python train.py --attn_scale=0.177 --optimizer="soap_variant" --batch_tokens=[16384, 32768] --steps=4412
Each number is 128 + 32 x the weight over its row's rms, rounded and kept within 0 to 255. Layers, rows and columns count from 0. Numbers have three digits each. The size before them is the row's rms in percent of the matrix's.

# q: layer 10 attention query, 96x64, rms 0.234, rows 0-51, columns 0-31
# k: layer 10 attention key, 96x64, rms 0.233, rows 0-51, columns 0-31
# v: layer 10 attention value, 96x64, rms 0.223, rows 0-31, columns 0-31
# o: layer 10 attention output (transposed), 96x64, rms 0.192, rows 0-31, columns 0-31
q0 086:184101161116119116146160110102096149157150109125127155133132131153183160127245115132143155192126
k0 083:127107135139142148166137152197154157142124120076063106155101106170123108180203084120117105120150
q1 070:184168158128129101153109169127148181133160154093121174090116080164107135121109085091154081109155
k1 083:103131131047118104126145121141149172087129091130120155133130159097156070140152093094133129139115
q2 081:150126175143112155128179123148161106127140135105130140136111140083157093173084171103166177153146
k2 082:148125130112125157118133207135118153175063176124152143143145150128110096120117165092160117148129
q3 081:166169115143125204136127172077077155107133081085093153120140078170140131098108181098134067179130
k3 075:111138129134128174148117126197140127101134161109111190150134138101108149205154103129121071128058
q4 074:104216100121119128148137148087125127067172136101152152093157131158086081124111130111085162035186
k4 072:072169066140097101147160118117117139170099197069108135097135104122133146092152084112180119089125
q5 083:141129084129112111124080047113121138139137099109095134143101117092188114130072148082190127109126
k5 085:170121098154163158144222109116091110130100096121076134143146156138150104174125121109164116151088
q6 081:157161148150135127179213076146130129178154122121098126118102121157130160198163132166166126139092
k6 077:129169171164138172175088093175129092116083111123138113148114177195127061134138116117159118110138
q7 093:096122078081125114121173123143109104124155210122104141094126141161163152132094156120113144124106
k7 087:104136120135111099093130135188084105140163140088116079070139143096112114127095193185165129096217
q8 083:133139154097069099113061215127124090154096132093065130126143133172103083086088149083139117095106
k8 075:113076130184133089133131084078139143144140175103125103159109135140134083091138129068101133141123
q9 082:131138169143173144208102127076185145156146146133169111166149161096161172100139112120174175180117
k9 078:104124159076136135179120055117117121142086145137146165194151153086217137140143122088118156114137
q10 078:143112173062115115115150094132186128203103127116126148151095160178096149152180160142144081185183
k10 092:159157169079133117132097112105151199124148145119180133152042143142175117130137120143146169133147
q11 084:152102111099132100160091081134124142128163160155166120126161117120127140103156176205165140163137
k11 084:155165104133096127107161043137090142093162143130098106179110160176180106155114130105161181139164
q12 076:098157117144118125156153114136089106156109127165103177149161164119147149142198124103148122112136
k12 071:117146089160106101140092129151143088134111119136113087159145116125110193130098098121070122108114
q13 085:160125098208094137120123138139106149143111066143184184090175110167099127108091147133162183155090
k13 089:116101144121147134135127080082167146178163158134117182084118149129133108153190100127168096113102
q14 072:143115127112168089085112149129088161082104181116185129106094146137036079098111118060175064090123
k14 068:143146155079128141151182123102157172157153177106145176120160145107083167138104133075152101131142
q15 083:192120140100134113139042088145114095142139117124177155126124177110124086118138095130120174123110
k15 081:120107147093145045093103153149109141148145139090130163119129164155108074095078072142136124164095
q16 085:161093141169156153107140153134088091162152115123078071162117131156135177058097174099148118091108
k16 077:157059136114155110141118128146129162144073079132126120137125105072125142133085162094141147147103
q17 079:110115151155107194105116123111061165168113136120118110135116076180114151085118110088065110119078
k17 076:091107136150125174142169124181125125168130132187098123110108100129142129115155128095207213167087
q18 073:120137138131108114105193162133085135123094157098167133148181110155111171134092095027103081089122
k18 080:185144118074145195150116107115114102146110193166164122050160082177132166162172173131074128113112
q19 085:137084150133169126128121083110123089125180083146076170102136126113104154100118096133136084025110
k19 087:120085109115124174123127098148128141127155131067153165133125145149113115138102135136099135124111
q20 086:148147165176175121108132122117173095152169107157166142158193145155132122138137155169185137167123
k20 080:126138133118113109167126110117152127082088067201088084116129108073140116142059102096107120099135
q21 070:158045161129117144123088155098075148096124142058147094123086133114075138105146160156159115086161
k21 078:110095111144145133111150146094144168151086138087086071126112103096039104122160119119129131202103
q22 080:148095067114108157177105161102115151108123131188102109152091093141073169075098099059148125139136
k22 078:097101098099121170077164046165172168153126087128106123179149096096126142132135170121152073153118
q23 120:160099122111139143166121075124151139138129125122166167082156132125165127126172136146151136188179
k23 099:134123107180155094107102075144144119157163151138106100115109148159148156185129052180152125115216
q24 076:133138119134096098115114074115128071173136087126174160135148102126133180130125114144120125147135
k24 081:140120099202172107131086117178105085138082085106117105111177110142075109103104136086115134124169
q25 071:161124148148143092132144174169130151117070125170084155134132126111084090140057170098115113175092
k25 075:133183191169134112119139098095106178108176072137144129167127074121104151169138133096198093190116
q26 076:096186163128159132107116154123154125130112078128095128115096072137114073138103078093156133094129
k26 082:098110092134189113124144091117206158146163178106152120153152201139075184131188094127122110154126
q27 077:133125103116166109146185107149178140130133052160124107157140215154140133142116071169174083133081
k27 073:139117131159115104148092123081156145114108079164093140122133165165150101136126081147043094129174
q28 077:095146173114135132161145094190139124109122115140127137184163119154136162115093170107096129130142
k28 071:139103112131140149130007158194112104168204161137103089136119193108140138094098143103135107149127
q29 082:192068130030128163107103088099113109127076117120093126133139164137135152121096147193118067177129
k29 086:098143172224167162132095147112128159084087157176109138151105161141098150158096123147112080144189
q30 076:133124121161085097153158132102092139066117191155124107162160126179157053080135138134103111133152
k30 082:134130095078034083153081146139114135142065167177154107145149092186133159139177135127185099137095
q31 077:166110147110152105065160148118179146104084112148108132143080113118113108129156175090177114126109
k31 083:126086085119087122164142108136091145096151120129183151132180109086226138131136207148145112082114
v0 106:093112149191123145185183104163090122125196160134127161159117087137132090133124163109160132115137
o0 115:103124129148173123135124120095161104159142128098127118126116132150184133163147108112066098117111
v1 100:143163075095140122089077101098166144117176153150132058144150145116106107125137108124110146102116
o1 107:112128098099122146157045111163072171121165131177080165079144139095170155107138143079182116102117
v2 089:193126162108114079125138144097114173157115090094097080107046128162187095116171140129107131120080
o2 091:092130099183111132124066125150175147105110173144074126131134065096038144168120115127135164189165
v3 117:058127121084132131100098141124126144131150143113137174135167213126134190131151120108129123140108
o3 129:143151136068118131110154037124142142127104121167062122151145119098178115098119186097130149097065
v4 115:104127126117110138128173167186145100131114157076161089091111111151177122105196137146116118148068
o4 119:074220175126142129121120094109096097172114136122117148156155166155113142088098145111069159139119
v5 094:124081129077155103208181122136129117137104186105117154137138182125126173148099097133161154141117
o5 102:121102121114149129088177134107143133074119101174109143137101120122111155131096118095146121086047
v6 097:133126176113086143106160122145093148089162154087171168155117151132147125185131178147133138067126
o6 107:098139148125177105143117122104138130164083099160100150181129091160177141038130126095093129210111
v7 092:146087137154143137136116131154112077153124191102196163146129102098144166108161129140070140089162
o7 093:091150140097147179136129151096138119146153139121138105167147163082166106116143112100124177143166
v8 080:197106121147148144110147107136121165134087089088101111130117123126153122178117127153092084114131
o8 096:117107148112142080143124095128090117150121116136170126145082103122114161097140087118044075200124
v9 103:135182135102108062153063063109198060145151095180147112152090171159124179138122163121139105092165
o9 106:183144125088149147114106131120130185135188126127150127097139132103080136110142129142116132175080
v10 109:116115128090090108133213127186147120078049142125189138171120123169128131128134137120212229138134
o10 109:143178133150178115177176178118149095117178125108098140110163149165083134165070112167121094078152
v11 096:092126107124131140067117143132080170167117130123062127113143047083137129098108086181177131107106
o11 108:116166167115093097142147141171145071170100138153096128090103138124168096103132141132108132113073
v12 097:191127106137128138167093090159117107123156111135155102136118165102090151082101153134108125128076
o12 102:136148079104157088087166075126160131096119139105141170092117144136125141179155172149176099136113
v13 105:128184150147128159142059078142088149121088096100142122171147099088180099105055137138135148165098
o13 110:109085105151150079160143123128138184134151138113101119073120077133152171122158160165135200041151
v14 086:139197149120180181138117111070151153184054133107162145129136128084105115140163105117160120108169
o14 103:156059126095121132088101105128093094147160111181101096092090119135147090132109119186073101159191
v15 090:112132168116072138122167137187142182125105160086132129097152124113142120175133174190141174179123
o15 103:130118117169159107093121090048143139160147138136121106113090150088084153102090063082131134142129
v16 085:158120108155052117205210118171122200106138145136166197082137101091161109158143169159118143132147
o16 082:158133151134200125102153122084154085174063114090131060124070094119116135111128138107151106088145
v17 113:149128159112144122149129115190118118112099127124125134186134141101182160123101154146155139094164
o17 124:159111152142117110148101098021132172121123145078138139110084101130109113137154121096116108119109
v18 086:080134140143056128096049098106148141104131135165188124146151173184127082142189163165112119131133
o18 099:117145110089127128163119171146081150178131109122125094107157101105053138167086101123157119145129
v19 102:177099136122132132152180174172156115140155056081127129125121121175175101153189130106133135174161
o19 094:110168147129133176115062122136121135093163189092097102189091115131087145130133130144130079160169
v20 096:140105148161201086105100091117161133130118074196148123153191149070130111149079100146112109130166
o20 107:174132090074075163150164148137120158119131104123167119117146058109141171134176163121187083113122
v21 095:106147122084163091122128144175103130122088171147113119132195124108132146109172182189190156118119
o21 102:133117172190119105186076141095126154166166122136195130166151106130175135093098096120097110082162
v22 095:166197157108132107124127106120111040137141146180120115121111125134078171074157112097115130103143
o22 101:116133111090156166148090126171072141096130156098136175122142136117183066147086143166128165143129
v23 093:149128113141122143140141142133230147130086177117163184140136143144136064103061116142143172111085
o23 103:154123089153144121129110102109172115103163038126117181115171113085088129143140101117192123120179
v24 108:161152173099083152155127135099199137093055124119123065124145137126140147147134188118121110119145
o24 102:117127103181168046118085104231104109112118132095119153135117111129074130124086123098117111136137
v25 093:105077110102132138136168105081133085109117143109049126092129147174110073171115105089102121131093
o25 091:103143065155061134082198134105089131137126111095131105158094118077164104126166098151085169143138
v26 105:080146145125122100180111129191160127119155149052136084108109126133166162113081112109157137146106
o26 117:145197154116100145131081104124162164128155135153176172136114126138120103131201122184082155117142
v27 095:107096116147154154114114153064084134032177162180116192155117186134126162126110070154138104155136
o27 111:124104115088124133149158150097176118161110091122089121173132071114114077173146180037108122133124
v28 089:148075164137185146083107118159120112124135182110123125104092105186179084081103092166178093130139
o28 102:097122144107094138127130119133121140124155104182121160140189111144136060146112152123166229098159
v29 118:044137115138188085174069097129100104115198150128148100134105138140123125107120157124120092123139
o29 123:190170131092147149167123105145122174136146134141125177162162084146223161157123127124132202166072
v30 112:143198131162142171103091116120133157146120152147121181136176089042137138100128144085080108132127
o30 118:147089094125102137116049112112094109135121138150098109099143121135213104094140150128130119141126
v31 084:095128142155122156168164122101188129085109098116107109127174085159094170134099156170143106147154
o31 098:181093114154151116134076130135147142190169096133107152164079206170076126141120106131099096126158
q32 120:104154141142194117181100170150156117116119148162136170138076125124095094185203160112139101179141
k32 129:135155147160155145117090177110123108168080144114130174130144104084103176123145154119157107175154
q33 129:048121158109151092131175128155118093140144144191150097175147130132142131147151152117162086151191
k33 119:108126172096114091105098105084134089143152151187168101133153071137119122210106130124135111141108
q34 118:194100088147200154047126139151165187100124097124119085114128121142137105128128135150138128136101
k34 115:133079117129144136112136133139099154049132102168160129104144112122076144139115183163144182094071
q35 120:142153131103103154121139171160097121152171065206110083147129136121071183092153138103136128172106
k35 127:108167166161101145093111109158127146095136123129072132121132142170076151139073133120098095158124
q36 125:159100143089213178168098165129127053160134102162125110107120153159150131185139158101153172115175
k36 122:130084162121132229141113144120177097161108106133123133088146159215135145169089136082177169083150
q37 114:112067123122143104149121143094187120213147151169125128156175085092112120155097090125194127176098
k37 119:165042162176147091168135140135141139164130128061140076127171088104039104171151137107164141178139
q38 125:122150073153161066107148130156170103125148153138053138046134117142107111131117140107176117171185
k38 122:150156134178157072119118145165138136146164106065103120057154134118108091134116139101138188159164
q39 114:087114103126112098100121104169099137153174118169160113147075100123175156091100178103152106146099
k39 117:122159075127091121079111098127148126127183160109163144108103096132153106105099184097097182170096
q40 121:176187131116128104124116114175089123073124140098119116104166066110092128177142172096073118108123
k40 119:150151149167147107084110162108072190161095115193141128158186086155130119106125161132030112094109
q41 115:118149158171219080110126142164094147136165119152155183113191170139111116103155156139147160120112
k41 120:104155176141182096121086122130060150118135143154189165086142150161107167143130152113126168095124
q42 117:111109102111094138138125106134176096118066160136146156121132156117062152076132188161150103108137
k42 123:117125142109095112165117059102133062118120150049169132165118188138089128078088167118113126097160
q43 108:101081124117122126119092081138152097154178131109104158116115171117142105129109172084104114160127
k43 114:128131100142150112071150123139150094143150130106129097069112124132183117138127151090092155150132
q44 120:129148129184127145094065139165129165126167113140134105119128095170156112109156171159109091130122
k44 123:175125163181141147102091153171112115105184120169077161099153099152131144137102093157148131123089
q45 112:102099099180107157118144105142118112143143116193134132126109163170086158121090201067084150123131
k45 121:156127111170109110057145104129126120112136111132153095081090127179168171175084173089170139158140
q46 114:158125186140179173134155102080117105143096150134164141085131140131155214096157131114182114202114
k46 114:136132143110163157151128075093084137144116103103120124169088128143158128128105095107119105226094
q47 115:147195138093175127115123121112138106159143085101129087181163115147133168158117142145105112175091
k47 113:100107163086129098106123090126195144140217135126107122186075176156146147119139134113095126156092
q48 117:104152143127095123112134163096038103126130113086096115095126154129130129089129128083191130108129
k48 123:116117106181080158135066151095082117156096138124128068099144157195120083077152157080177122127123
q49 104:096152127172172144148166104069081110139136153093077193138092152061123135161131096105123108121130
k49 107:130121136116132105194189154078127083131125161185093174119160153156111166115184090101091108167122
q50 116:124154123111185082122108103162122186133120156107090117050162217127125109098160102113172143169119
k50 112:129147170122167115157101089168115160102125098111103142033092160109095104086206116122170162121109
q51 105:130076164138166095113139100183161141120135130137184095093121153104141183091150126171084134129060
k51 115:127146168097156141142143097170137148154164140151173078083131141117075139133100136167100088111085